Weights of a small transformer language model: rotary positions, 2485 steps.
Each number is 128 + 24 x the weight over its row's rms, rounded and kept within 0 to 255. Layers, rows and columns count from 0. The size above them is the row's rms in percent of the matrix's.

# layer 5 attention key, 96x96, rms 0.119, rows 40-63, columns 0-95
size [ 46  39  59  57  79 104 121 122 117 122 119 117 117 118 118 114 119 119 125 117 121 113 118 117]
[[ 64 128 108 177 137 129 127 105 182 117 136 141 107  97 137 144 126 141 118 153 128 104  94 133 140 141 117  92 120 149 147 145 117 129  95 127  95 142 161 160 174 146 149 128 125 135 104 137  85 160 133 132 144 123 140 132 144 112 111 101 130  78 136 123 164 163 184 154 156 158  91 116 156 134 123 124  89 115 157 141 108 139 129 161  93 157 142 156 111 115 119 166 141 107 153 150]
 [104 130 114 149  74 197 147 124 154 143 125  97  86 119 117 151 115 153  99 103 148 146 137  91 107 124 116 109 150 131 134 112 131 143 170 139 117 132 149 162 119 132 135 172  97 146  90 115 100 138 121 140 141 131 156 147 145 115 122 115 112  93 131 135 155 147 137 160 100 117 113 129  88 137 110 138 100 115  89  96 183 168 139 175 115 134 135 126 123 132 145 155 155 190 121 147]
 [129 109 123 184 110  76 168  92 175 160 141 135 126  97 137 165 114 161  82 127 148  78 123 154 111 107 105  95 140 133 167 136 159 154 109 133 117 125 158 131 116 155 153 145 136 120  87 145 119 138 112 138 153 136 143  98 122 135 145 136 102  99  95 120 145 140 144 134  91 143 107 122  95 155 149 113 102 109 123 156 145 172 157 117 171 145 128 144 125 117 106 142 102 161 129  93]
 [152 120 120 118 153 112  99 126 141 112 118  85 155  96 121 140  91 157 143 151 167 194 118 106  99 140  98 158 144 150 105 114 128 129  99 179 141 119 138 126 109  90 123 100 114 141 126 110 146  95 129 164 101 122 136 161 157 136 124  83 139 133 122 109 142  93 143 114 151 143 148 118 168 132  96 162 100 144 123 153 140  90 108 126 109 107 106 153 110 134 156 131 109 135 103  57]
 [110 152  74 132 147 144 150 112 134 120 141 135 134 112 111  91 140  97 136 118 113 119 111 111 101 154 202 120 114 127 120 112 144 101 151 111 133 131 159  94 138 162  86 163 137 167 138 107 184 130 149  79  82 120  86 129  90 115 154 133  70 111 159 127 119 128 112 128 100 108 130 130 121 111 139 138 137 141 135  77 166 145 134 154 120 153 147 136 104 108 110 124 107 148 105 133]
 [ 92 121 129 114 139 153 143 116 121 158 111 121  95 130 119 103 161 117 105 138 107 115 129 155 125 116 163 143  95 123  82 147 141 101 175 150 163 106 112 113 151 152  78 138 147 137 165  82 130 135 156 128 108  90 100 152 132 112 118 149 102 121 110 117  89 181 100 132 129 140 138 128 110 108 184 117 147 169 154 120 160  91 115 151 122 171 172 134 137 119 108 138 146 114 102 157]
 [153 115  89 119 112 144 131 138 123 125 183 141 108 143 123 113 131 186 163 182 128 121 108 102 127 157 133 105 117  99 122 128 115 141 101 115 108 168 114 155 109 159 127 116  96 117 128 139 146 105 112 141 145 113 133 124 152 115 150 196 138 110 121 103 134 161 153  99 104 129 106 109 102 100 154 129 109 117 145 198 121 131 106 113 179 126 175 180 131 149 133 129 104 130 115 130]
 [ 94 108 119 121 117 124 123 114 126 174 158 114  88 151 116 158  95  84 123  94 133 130  62 122 123 108 159 120 137 140 107 145 161 139 118 136  80  99 110 137 124 132 115 112  95 127 129  74 134 168 118 131 142 145 101 130 137 101 125 138 124 132 151 134 101 143 154  92 181 121 137 161 115  91 125 171 138  82  80 112 125 121  96 129 122 152 119 128 127 151 144 133  98 158 166 160]
 [120 115 112 122 168 140  79 138 139 143 141 141 129 131 117 129 168 187  88 143 145 116 108 137 101 110 111 108 127  91 104 123 139 133 122 157 134 108 140 126  98 150 116 145 126 128 136 122 120 149 150  81 152 125 144  76 133 143 153 127 126 110 132 121 110 133 114 129 130 127  88 143 107 137 136 124  70 121  57 138 153 118  97 103  79  97 156  92  90 120 117 181 104 114 163 158]
 [ 92 166 124 104 125 138 146 173 105 114 106 178 118 121 148 112 166 146 147 125 162 113  98  90  91 130 103 141 165 158 145  74 136 119 136 116 133  97 105 141 113 130 128 145 164 117  84 155 145 179  85 110 124 136 146 163 146  93 102 154 131 167 131 139 134 100 129 143 153 116 106 128 176 140  73 131 110 124 126 122 119 150 150 122 102 155 137 151 117 134 133 142 118 106 164 125]
 [145 144 132 134 188 159 117 105 149 143 105 126 126 202 118 191  74 144 128 121 123 142  98  77 138 136 137 108 129 128 111 123  96 131 131 131 148 125 163 121 160 157 134 149 132 160 135 168 147  99  98  83 132 150 143 120 184 115 110 109 112  81 117 178 142 108 128 140 134 136 154 124 123 131 138 116 134 147 131 155 124 163 121 149 150 120 117  94 137 143 118 147 107 124  93 121]
 [127 133 130  72 121 148 154  95 152 119 144 107 119 114 135 150  83 181 133 111 141 111 124 131 104 139 155 154 119 108 135  82 102 165 174  95 119 130 143 157 166 128 152 104 107 167 147 118 149 138 144 137 146 153 120 119  99 198 138 140 124 148 108  87 116 136 103 103 172 133  98 143  95 137 139 118 151 114  97 119 133 147 149 146 110 146 101 144  71 128 117 135 155 115 115 108]
 [131  78 141 144 103 111 152 145 146 100 163 166 147 120 114 137 139 107 130 103 102 109 133 136 160 161 129 114 149 123  99 105 101 117 104  93 105 101  87 156  91 154 105 151 129 165 115 148 153 112 141 176 110 124 125  81 130 131  99 151  86 103 156 130 113 105 114 162 128 165 144 171 132 106 112 148 173  99 131 156 118 117 133 156 142 116 180 118 108 110 105 159 146 100 125 125]
 [108 108 124 135 111 143 134 124 141 128 163 145 145 107  90 138 168 132 134 130 127 203 120 110 148 119 128 159  96 158 148 174 109 187 128 101 134 102 154 111 129 142 126 104 157 136 123 155 126 125 124 139 106 130 126 130 123 122 137 122 150 100 107 115  84 120 122 101 137 164 106 130 109 167 110 143 154 118 155 154 122 123  66 138  59 114 116 138 103 174 130  76 115 141  99 117]
 [119 111 129 105 115 155 141 125 114  97 130 106 109 104 133 107 139 173  85 133 150 140 105 114 105 126 118  66 115 129 156 154  82 133 151 163 119 113 141 128  88 145  99 107 146 111 163 108 172 140 114 123  85 146 147 122 158 148 121  94 110 131 151 102 118 133 149 102 160 164 113 112 148 137 143 114  90  83 126 135 102 113 103 142 197 154 117 137 153 121 121 108 179 107 135 131]
 [116  95 129 116 177 130 123 147 161 162 109 104 138  90 141  98 126  99 161 133 154 119 173 112 154  92 126 114 117 136  75  99 165 141 140 124 109 126 126 138 125  93 155 125 116 169 111 150 168 187 115 101  85  98 113  95 129 110 141  70 147 129 124 157 130 154 145 145 142 133  95 136 104 118 127 125 133 170 134 160 116 109 127 174 119 138 103 154 143 143  98 116 124 119 153 137]
 [140 110 149 104 114 113 124 159 143 132 158  86 117 127 104 104 138 102 118 166 139 138 135 117  95 116 148 131 168 137 164  94 106 125 154 131 181  97  90 123 141 122 149 123 126 121  88 122 134 122 151 124 112 130 100 156 137 102 148 136 145 114 147 101 154 108 142 153 127 160 125  78  92  88 147 127 118 141 159 166 133 189 153 114 117 136 139  69 133 128 169 149 176  92 139 118]
 [144 119 106 152 124 162 144 103 119 111 106  96  98 166 103  93 125  87 146 150 118 119 128 173 119 122 120 116 136 119 155 107 132 146  89 153 157 123  82 122 100  81 140 117  95 140  98 150 125 154  99 141 112 191 128 137 124 156 141 159 168 129 115 110 120 125 115 171 114 171 139 153 148 180 137 123 130 113 109 104 131 120 100 152 110 158 107 137 118 163 108 157 106 119  90 160]
 [154 126 103 154 115 145 131 157 193 136 119 145 131 111 100 123 150 140 118 131 188 116 107 130 155 133 144 157 155 165 152 137 154  99 182 130 132 147 125  88 109  81 146 126 137 178 174 111 140  99 146 152 123 140 157 145  95 112 102 159 155 129 163 148 124 153 127 150 140 136 140  90 138 118 125 136 117 120  80 116 122 146 127 104 122 102  83 156 151 109  99 138 117  90 111 135]
 [140 111 135 140 112 167 100 149 149 152 150 154 112 157 145 151 106 147 119  85 114 132 157 171  92  89 150 112  94 149 122 121 149  84  97 133 151 155 131 147 158  85 111 104 146 132 155 130 137 127 170 106 143 137  84 125 160  88 144 159 106 138 167 111 151  82 113 116 152 192 131 111 132 133 141 118 133 143 128 149 122 121 104 141 129 144 105 107  93 134 105  89 162 139 136 105]
 [ 85 111 102 156 128 120 133 127 137 125 135 130  95 138 143 131 104  93 119 133 101 126 179  93  97 137 125 177 148 108 124 181 108 127 160 140 168 144 150 127 119 127 143 126 126 148 113 139 111 158 132 127 145 163 135  83 110 114 102 186 125 129 116 136 120 139 144  92 131 102 149 128 126 168 139 123  85 140 115 116 128  74 133 171 142 125 140 119 153 154 126 169 208 147 131 140]
 [136 117 151  89 155 165  97 181  99 126 149 111 146 157 135 108 143 146 124 143 121 112 114 128 155 134  95 141 115 117 136 128 192 155 145 107 117 130 103 138 112 107 149 134 118 152  92  79 125  97 133 110 120 139  84 115 156 118 129 115  71 113  86 155  80  96 176 147 151 114 135  86 123 121  96 132 115  89 112 116 153 134 163 156 104 122 148 152 138 129 120 112 136 136  99 114]
 [155 108 127 180 100 132 124 107 104 106 104 115 164 129 137 130 119 129 168 118 129 154 107 142 130 113 176 152 112 127 155 120 136 162 145  78 133 102 157  92 129 149 143 130 123 123 146 139  86 161 102 122 114  94 140 119 153 142 131 144 129 142 113 123 151 149 182  85 162 160 150 122 162 130 174 145 117 116 103 149 155 138 152 142 123 142 215 129 131 102 120 149 115 103 129 148]
 [138 149 137  89 118 100 144 102 180 147 140 138 135 131 121 107 116 167 133 163 102 124 154 155 133 138  86 106 129 182 104 126 153 118 129 152 132 114  59 131 135 151 128 160 120 163 138 152 108 154  70 106 134 133 124 140 123 149 103 111 169 112 141 113 170 146 118  99 153  95 163 103 155 141 116 120 128 107 114 150 171 104 104 111 131 138 127 107  82 109 118 124 161 143  95 110]]
# layer 5 attention query, 96x96, rms 0.106, rows 41-63, columns 0-95
size [ 46  47  45  60 103 128 126 124 119 124 122 122 130 123 125 125 121 125 124 128 120 126 124]
[[170 137 118 101 152  93  97 147 140 117 128 117 133 164 152  82 120 109 140 171 130 147 131 137 139 124 117 118 156 111 109 133 142 122 133 128 154 119 110 124 107 126 148 126 164 123 127 132 108  84  98 110 111  91 111 161 138 119 107 120 138 169 126 165 128  98 143 124 145 100 126 133 225 141 116 127 150 126 142 146 110 120 107 140 124 140  66  84 123 124 149 129 100  70 126  85]
 [125 154 134 160 123 158 141 110 155 128 180 115 119  98 169 130  86 139 174  67 137 138 145 115 147 101 136  97 131 118 150 146 155 164 130 159  95 149 112 119 106 115 138  97 102  99 119 155 117  94 144 128 152 123 161 105 151 119 148 139  97 114 124 125 100 100 137 163 142 129 107 123 160 121  93 115 102 118 157 140 183 156 126 136  86 108 103 121  90 131  94 123 139 149 161 155]
 [105  91 132 123 115 116 107 142  80 118 122 106 130 174 107 152 144 109 101 143 104 147 117 150 150 164 146 168 110 123  75 166  97 100 118 104 138 174 136 113 140 126 126 177 101 111 128  95 147 135 114  95 128 132 155 104 119 154 112 127 172 113 129 124 153 124 132 122 146 154 135 118  81 106 143 135 148 144 129  77  76 145  79 152  95 117 165 135 114 123 162 137 156 133 140 121]
 [135 149  77 133 103 126 147 118 124 122 159 154 185 128 139 103 161 145 123 119 121 127 124  97 136  83 157 142 109  96 133  71 132 165 145  97 161 136 105 108 117 132 120 110 142  84 138 153 109 142 110 100 113 110 145 125 119 150 122 157 103 140 137 120  96  97 126 124 135 136 136 113 189 188 129 162  93 139 161 127 133 113 116 134 149 107  85  83 104 121  99 127 135 146 168 115]
 [113  83 154 138 144 148 123 151 124 123 123 109  73 127 135 139 109 139 141 158 119 145 122 166 117 171  86 112 139 146 148 164  92 106 131 161 100 117 140 148 150 113 116 132 118 162 125 103 148 122 148 171 129 126  96 153 156 125 111 106 146 124 141 135 154 158 129 128 138 142 116 165  67  74 118 106 151 150  84 117 158  99 142 120  95 158 169 170 144 104 133 118 102 114  96 145]
 [102 153 193  80 112 134 134  90 159 162 149 159 136 122 104 154 137 108 162 102 112 105 107 123 140 140 136 122 123 124 139  74 169  78 133 141 102 157 113 117 124 145 132 114 123 142 130 115 119 134 105 143 119 101 121 125 122 101 106 152 142  99 119 169 155 116 143  99 126 117  82 149 129 115 173 141 123 124 131 150 161 102  64 113 173 116 139 156 100  96 158 120 109 134 142 146]
 [123 135 125 131 129 142 120 140 144 167 119 108  82 152 118 144  98 143  97  98  86 134  84 129  93 130  86 120 136 114 157 100 118 181 121 151 110 103 127  79 102 108 106 145  87 114 161 104 100 110 139 106 154 135 108 143 121 146 101 147 131 143 143 101 109  77 141  61  90 126 123 128 161 115 167 118 120  78 122 132 135 117 135 148 125  98 151 149 118 138 107 108 145 145  99 112]
 [107 143 148  94 150 110 115  94 119 124 120  78 153 158  88 153 127 157 103 163 109  97  89 160 130 118 138 144 133  86 151 100  93 108 171 108 120 112 151 133 127 155 140 122 151 126 141 156 143  72 120  84 121 119 111 140 135 165 111 135 102 139 128  97 105 155 113 139  91 182 124 174 149 107 124 126 100 139 159 115 109 120 122  86 119 138 161 126 132  99 138 144 159 138 159 128]
 [162 138 127 114 154 158 158 169 141 153  98 171 161 171 140 139 153 143 148 150 133 129 108 118 129  94 148 124 186 122 135 158 145 117 106 139 119 132 120 116 124 124 122 145 111 108 142 199 133 144 114 127 137 167 132 138 138 139 141 110 130 187  91 149 122 122  86 109 121 175  84 157 163 118 148 116 105 144 110 103 121 100 139 123 114 164 122 162 118 150 111 117 107  91 128  88]
 [101  97 161 133 120 125 130 143 122 134 115 130  97 106 139 138 132 128 130  97 120 119 100  60 131 140  82 163 173 118 108 117 107 112 146 155 167 149 156 141 152 149 105 138  78 130 117 145 138  70  96 106 125 126 147 132 142 118 111 121 115 103  98  94 167  79 129 111 162 104 132 133 116 156  88 114 154 145  66 167  94 146 119 138 114 146 141 137 129  99 141 120 146 128 112 109]
 [167 169 121 117 132 153 146 136 118 110 129 141 121 125  84 103 114 147  95  73 144 107 123 113 118 119 156 107 109 114 109 155 101 130 124 148 108 109  69 141 123 160 135 107 151 101 136 130 141 119 154  93 133 192 137 146 101 145 106 171 114  96  90 125 118 137 106 119 158 101 117 133 129 142 141 157 197 135 152 169 142 147 160 162 144 129 130 123 140 106 122 123 161  91 141 152]
 [ 92 129 127 124 159 131 137 123 124 111 124 143 176 150 136 143 136 109 102  99  99 145 174 110  72 102  88 131 138 113 121 138 128 137 130 132 130  94  84 145 109 139 114 148 154 134 149 143  94  97 102 186 127 108 108 130 120 129 139 126 122 109 135 164 121 131 107  96 168 124 178  76 121 127 128 109 123 132 134 122  84 158 128  74 126 116 132 181 114 135 112 172  89 127 103 158]
 [ 77 104 115 131 117 162 116 150 185 146 137 153  69 149 143 117 143 117 135 129 123 198 124 124 125 152 133 183 102 129 135 158 120 107 121 134 118 161 108 121  96 138 143 153 145 130 106 125 151 155 142  98 103 128 140  68 130 153 118 154 108 126 132  99  78 165 146 139 101 156 136 152 137 151 109 140 165 127 137 123 100 139 115 111 100 123 136 132 118 111 163 116 124  96  87 153]
 [158 146 139 183 111 142 116 110 145 107 104  97 121 114 105 109 129 133 115 115  77 135 126 105 159  85 143 108  84 116 124 133  94 102 117 143 126 178 122 186  95 131 106 126 117  86 135 148 115 144 101 113 117 140 118 121 119 124 150  89 105 140 195 135 126 116 126 129 179 152 121 113 151 120 107  88 145  62 124 132 169 109 121 103 154 118 124 149 128 117 142 138 136 104 141 114]
 [125 102 140 124 150 149  87  98 118 182 142 136 154 136 122  67 154  77 129 128 115 143 138 114  97 177 121 114 119 108 154  97 112 158 106 144 112 124 143 108 149 111 131  60 144 175 134 151 133 124 108  70 141 130 110 135 120 117 103 100 133 137 102 119  97 125 139  95 155 111 126 156 119 162 147 117 119 154 140 123 118 155 149 110 166 151 121 169 131 106  89 152 150 132 129 148]
 [119  67  84 145 137 127  96 126 121 146 116 170 120 142  87 149 142 126 136 158 133 124 122 119 152 152 127 121 174 113 144 167 132 134 114 156 131 143  99 136 152 118 103 150 103 119 111 149  90 126 135 151  95  98 141 160 147 125 139 106 159  91  99 116 109  79  98 174 140 128 132 130 117 120 140 105 117 109 156 145 185 132 155 117 115 141  59 120 123  84 171 132 141 117 116 140]
 [111 100 135 149 168 134 120 111 127  95 111 145  97 145 106 163 136 145 177  77 113 132 129 151 130 177 128 115 121 134 136 118 124 100 118 128 114 126 108 150  94 135 111  98 126 131 190 126 119 145 129 104 161 154 102 160 127 140 144 138 128 143 102  98 121 126 137 158  73 104  93  96 138 173 100 114  91 121 102 133 112 119 156 153 113 162  92 111 137 139 169 164  97 168 102 142]
 [139 165 147 119 154 113 163 153 160 127 107 128 155 121 109 106 145 131 142 134 158 164 111 124 136 153  87 174 158 129 131 146 127 129 158 119 144 127 165 156 104 108  86 104 147 160 147 122 163 129 171 142 128 141 120 122 140 130 114 171 159 154 173 153 145  91 175 134 129 102  60 129 148 125 113 109 123 108 150 146 155 136 174 113 160 117 116 129 126 161 122 159 145  90 132 152]
 [ 79  97  89 166 139 121 118 129 119 144 167 153 131 159 117 131 126 124 153 126 132 100 175 108  92 134  82 131 121 111 126 168 160  99 161 151 165 162 104 134 137 142 110 104 153 118 129 144 165  93 121 140 135 165 147 165 128 100 137  87  90 107 158 105 123 131 142 110 150 140 110 145 116 141 162 139  88 132 136  96 132 117 134 163 124 101 124  88  66 148 120 106 127 114 114 136]
 [100  99 156 136 147 112 133  80 103 139 149 137 162 102 150  96 115 143 130 124 123 141 131 147  80  52 154 142 173 108 119 166  73 125 131 136 168 156 138 127 154 137 108 154 108 137 153 113 144 169 148 129 166 146 146 127 113 108  82 136 115 139 145 126 132 135 152 116 110 100 124 139 106 112 135 154 139  86 137 102 131 104 128 138 104 149 124 121 153 117 178 135 105 172 101 149]
 [138 143 141  94 144 121 138 166 136 110 179 104 125 175 107  98 165 152 155 144 101 151 128 144 158 100 122 160 104  90 142 161 190 157 126 146 140  93 139 138 189 102 178 133  92 133 125 148  80 111 129 127 129 136  91 111 149 151 124 143 105 118 140 114 142 132 122 108 147 140 124 115 114 146  92 145  86 105 116 144 156 140 153 146 124 144 154 156 147 107 142 139 136 124 112 163]
 [121 100 145 151 134 107  98 138 124 146 144 191 111 140  96  93  71 128 169  87 139 107  98 123 117  90 129 141  97 112 120 156 106 111 116  95 107  63 139 136 175 157 106 143 133 137 141 120 124 156 134 123 116  62 134 145 137 161 146 129 135 164 143 116 148 140 127 128 111 117 129 112 145 116 124 129 167 111 110 115  87  98 114 103 119 130 120 125 174 124  92 112 135 110 141 167]
 [106 130 173 126 126 105  93 126 184  90 105 154 123 124 151 106  96 206 109 151  83 113 155 143  99 169  83 110 133 132 131 141 150 146 129 117 119 133 108  94 115 122  93 121 137 144  98 177 103 138 120 107 134 153 137 136  92 124 145 131 125  84 110 146 171 118 121 141 127  87 126 124 125 100  85 167 139 112 127 157 146 113 107 113 133 136  99 102 132 125 105 124 136 118 153 104]]
# layer 5 attention value, 96x96, rms 0.237, rows 32-44, columns 0-95
size [ 96  95  99  96  95 100  96  99  92  98  96  95  99]
[[164 117 132 114 107 135 120 137 132 143 142  87 151 142 152 143 147  98  87  99  92  81 108 112  80 126 131 114 126 161 137 145 140  90 140 122 106  91 123 145 105 132 140 104  84 162 145 127 153 105 169 109 127 132 163 132 157 109 104 144 150 169 113 101 149 131 161 140  82  89 134 126 122 119 100 109 139 139 117 147 123 129  82  87  83 117 156 136 123  83  90  98 136 139 112 143]
 [156 121 127 151 100 143 161 150 155 161 133 136 132 100 125 155 133 117 112 125 139 135 110 193 156 158 136  88 117 121 118 148 148 126 151 126 122 134 146 133 155 137 112 100 158 134 105 137 108  84 128 104  94 110 145 160 131 105 170 117 141 158 114 104 134  88 109  74 132 112 144 116 130 173 138 141 101 139 135  65 128 172 105 172 143  93 145 111 127 150 169 156 128  95 124 107]
 [104 136 161 172 109 171 128 148 144 133 152 121 132 139 131 180 171 119 138 132 131  87 182  75 146 152 114 129 117 148 127 105 111 167 127 157 112 116 108 131 133 149  87 137 126  95 159 100 134 124 175 142 106 144 122  98 142 154  95 118 152 151  98 153 144 134 136 117 124 137 155  96 144 152 162 160 130 129  93 118 193 151 125 104 156 156 122 143 133 166 146 130 124 139 143 143]
 [166 181 152 127 152 164 138 105 122 111 156 148 129 119 136 147 136 153 143 132  91 116 149 165 114 119 156 103 124 152 112 139  97 138 140 100 131  86  97 158 135 126 147 150 122 181 119 128 109 175 122 140 119 120 123 100 148  87 139 157 102 107 124 117  97 116 153 124 112 140 161 109 121 143 117  98 132 153 102  73 124 117 118  78 131  94 100 168 157 119 179 156 140  90 129 118]
 [136 121 101 149 118 112 160 162 131  90 117 118 188  96 168 135 117 130 105 143 127 177 121 130  98 137 138 185 125 155 114 119 114 121 114 177 111 161 131 141  92 134 149 118  92 146  81 117 138 164 129 104 169 140  98 119 180 133 147 123 104 135 145 122 106 109 107 143 156  79 132 143 142 129 154 107 162 149 105 157 155 155 123 135 149 102 125 111 144 153 136 135 120 115  83 117]
 [103 148  96 110 111 156 117 138 113 142 134 142 182 103  93 113 115 134 176  92 140 111 124 131 142 100 133 133 169  83 153 141 102 134 105 181  80  81  80 141 168 111  96 146 123 138  98 111 114 119 110 117 111 127 137  86 111 111 169 128 168  86 124 137 165 128 135 150 149 128 153 131 136 133 112  88 133 105 131 107 114 152 173 101 148 125 134 128  98 138 126 117 138 129  97 123]
 [136 111 170 127 136 114 128 150 129 140  96 160  96 127 143 126 167 115 151  92 124 120 111 138 134 159 134 107 133  98 136 150  42  84 153 174 137 137 115 159 101 145 159  97 118 131 152 118 115 139 103 129 132 114  73 121 104 135 161 150 142 100 123 163 123 100 139 126 138 132 101 112 128 105 140 142  96 127 131 126 157 147 141 143  96 140 120 123 129  62  91 129 130 188 131 114]
 [138 109 117 123 167  75 128 133 123 134 166 174  99 110  95 142 125  88 146 139 150 123 142 110 128 147  82  98 137 127 122 165  98 141 141 116 143 130 122 133 132 137 156 180  58 106 163 122 118 106 127 138  79 155 138 135 145  96 162 124 125 155 117 129  83 131 108 104 132 121 138  92 135 151 131  70 141 121 100 137 111 140 127 117 118 150 137 124 121 134  76 147  82 115 138  99]
 [132 131 104 109 113 131 174 161 110 100 122 131 147 147 133 138  95 119 134 120  80 127 166 124 145  87 136  87 127 154 106 135 144 126 129 135 157 111 176 168 121 101 139 140 155 126 165 102 123 144 114 150 102 180 163 102 135 137 150 119 137 125 136 117 130 115 125 153 139 121  71 108 138 145 169 185 159 116 170 156 143 150  97  91 125  95 164 110 138 108 116 159 112 161 127 106]
 [164  96  98 103 134 123 123 154 112 116 104 153 101 130 132 133 123 108 110 127 169 125 155 132 121 135 151 115 115 129 107  98 119 148 125 142 122 106 143 104 142 150 177 130 117 127  95 147  70 143 142 118  93 118 135 169 113 168 128 160  78 107 148 169 126 162 132 122 131 108 118 126 139 145 137 146 117 119  95 109  80 150 112  91 123 101 135 183  99 138 131  80 195 141  96 136]
 [124 137 130 139 128 160 153 115 113 135 145 125 132 128 164 124  98 113  99 131 127 151 111 162 147 113  76 137 162  74 152 138 136 106 199 123 135 118 115 111 116 158 110 147 143 144 121 153 107 134 144 111 116 128  97 121  66 151 104 110 144 143 117 157 121  97 114 140 132 146 114  77 163 122 166 123 130 129  82 158  99 152 102 122 139 141 131 157 142 125 168  90  97 163 168 156]
 [142 169 121 166 122  79 118 145 120 176 131  58 112 129  93 127 132 144 115 121 114 122 151 122  81 135 140 152 150 135 135 148 136 134  83 144 145 139 179 141  99 150 130 147 160 175 123 123 126 122 103 119  99 120 116 122 101 132 117 140 114 136 115 132 118 117 120 132 149 170 129 158 145  62 132  83 103 132 163 101 104 143 104 159 123 126 127 138 121 150  81 117 107 132 169  96]
 [164 161 141 121  92 127 127 126  88 127 134 128 190 162 170 138 127 103 106 130 144 117 158  83 150 144 117 145 127 112  99 117 155  84 135 159 158 129 114 130 146 134  96  99 150 140  97 164 121 131 116 116 104 138 130 157 120 162 160 157 156  86 145 116 130 140 182 103  98 137 113 152  83 124 135  92 164 106 125  97 126 112 129  85 103 148 126 156 136 140 126 174 131 148 129 125]]
# layer 5 attention output (transposed), 96x96, rms 0.218, rows 32-43, columns 0-95
size [100  95  93  97  90  94  97  99  91  96  93  93]
[[126 120 116 164 115 178 102 166 101 174 163 116  78 104 118 167 118 123 142 116 123 111 160 136 102 133 151  95 116 124 106 135 102 103 123 114 113 108 123 149 111 117 113 104 114 113 109 150 135  89 112 146 127  89 154 126  97 157 113 150 123 114 141 164 130  93 151 133 116 122 115 137 127 166  82 190 109 180 106 138  93 127 154 121 126 100 143 153 161 122 173 129 119 149  95 118]
 [150 105 149 134 124 141 165 124 106 120 161 119 178 177 155 122 134 116 158 138 118 121 116 137 111 152 160 113 150  85 127 126 132 121  90 120 103  96 157 154 113 140 126 156 131  93 158 142 123 132 125 116 172 111 131 130 120 148 111 134 140 115 113 140 112 139 146 109 152 147  90 143  81  84 184 138 123 187 133 111  96 124 162 126 154 152 100 177 126 138  84 142 160 156 163 133]
 [116 144  99 130 129 129 176  45 134 157 142 124 107 150 135  78 133 104 136 113 106 104 127 102 150 127 141 129 121 121 109 133 128 148 133 131 128 141 129 136 117  92 135 162 169 172 159 141 144 135  97 143 137 162 113 167 149 126 138 112  96  59 118 121 105 123 110 115 156 123 144 141 159 147 102  99 125 161 107 151  98 160 141 102 158 163 164 109 121 140 118 120 150 138 131  80]
 [133 128 122 170 193 111 116 119 123 111 144 126 140  82 152 144 134 122 144 134 168 109 120 119 101 134 124 135 113 145 144 128 127 137 110 185 149 156 192 179 135 128 122 105 122 153 185 124 117 133 100 127 109 105 141 114 116 150  89 127 163 138 134 148 128 132 170 173 114 163 150 159 150 119 136 122 127 156 157 128 107  93 116 143 154 156 187 125  92 115 109 103 125 141 128 121]
 [135 107 104 139 104 144 157 155 121  86  76 132  96 137 114 103 131 133 163 142  96 147 143 138 133 152 115 112 168 132 171 102 125 112 118 127  87 144 162 147 120 116 120 141 125 177 128  91 119 130 143 120 100  90 147 151 104 143 132  99 162 146  99 128 168 154  98 125 100 103 104 144 159 103 111 156 152 165 101  89 135 114 160  97 135 126 154  87 143 159 116 106  97 111 163 120]
 [100 118 139 115 127 126 117 119 127 145 126 119 167 104 100 146 112 144 138 138 131 178 154 103 134 113 146 138 102 174 156 139 106 107 142 116 130 125  90 138 103 106 114 138 181 161 178 128 132 125 134 146  99 141 158 116 110 129 103 116 109 173 119 145 175 152 145 118 148 124 138 128 146 123 166  79 143 117 110  97 102 135 142 121 157  64 168 151  90  79 102 135 144 126 160  97]
 [120  72 136 135  72 115 106 120 102 102 139 133 104  93 155  99 148 128 153 114 151  91 173 113 153 134 101 123 120 145 145 134 110  69 140 104 186 139  78 132 135  88 143 150 115 111 147 134 124 103 148  87 117 142 165  82 133 111 111 139  82 146 134 110 108 156 151 121  84 140 101 134 126 139 151 136 153 151 129 144 137 170 129 123 116 139  96 128 113 135 102 103 136 112 127 147]
 [143 132 136 156 136 131 113 155 136 101  97 147 145 111 159 104 137 124 126 129 114 105 171 136 131 114 136 108 108  91 128 160 113  84 124 143 158 138 133 112 147 109 123 123 149 120 132 181 171 149 160 163 101 124 130 125 147 116 142 115 116 115 138 141 180 147 125 134 178 156 126 154 134 177 179 104 104 131 136 139  82 145 147 147 131 162 113  61 167  90 153 134 168 114 132 150]
 [140 184 144 130 127 172  79 140 113 143 138 108 117 107 101 101 121 106 116 100 114 101 101 129 113 152  97 161 135 151 161 117 124 117 108 156 130 126 102 132 171 163 117 134 128 169 108 144 153 145 173 149 139 133 147 118  96 117  98 176 121 105 137 139  98 157 169 163 128 156 129 131 149  94  94 120 136 147 125 124 162 135 154 109 138 111 117 114 146 155 155 136 174 181 162 108]
 [149 131  79 115 143 123 144 101 115 164 123 133 173 149 111 112 119 133 124  81 137 117 154 111 129 143 151  64 123 111 116 120 123 166  77 128 161 156 128 134 104 167 107 127  89 142 134 113 167 118  88 132 138 108 157 140 112  83  93  86 111 170 117 120 153 144 146 146 122 152  90 152 143 113 106 134 124 145 145 173 135 116  98 153 124  83 111 100 148 117 136 159 116 123 111 151]
 [122 154 104 160 117 173 143  89 106 118 129 124 109 162  85 152 151 113 155 149 157 132 135 155  99 137 107 101 147 168 116 125 153  93 156 143 119 173 113 124 140 117 153 101 134  94 149 136 137 115  92 134 171 145 155  98 124 115 112 114 113 113 156 105 150 142 139 126 149  84 127 126  70 130 121  62 132 123 152 161 179 142 154 125  91 125 124 106 141 144  95 127 119 116 124 154]
 [145 161 130 117 119  99 105 125 173 107 100 129 100  96 145 116 125 147 158 112 156 164 134 146 112 156 124 105 123 133 109  76 159 123 122 121 133 141 123 114  86 158 151 119 113 138 141 112 101 144 154 121 170 148 114 152 153 161 165 156 140 112 119 143 113 149 104 112 153 117  87 121 137 136 157 171 143 117 112 134 132 167 157 192 139  80 140 142  93 121 160 137 139 148 112 188]]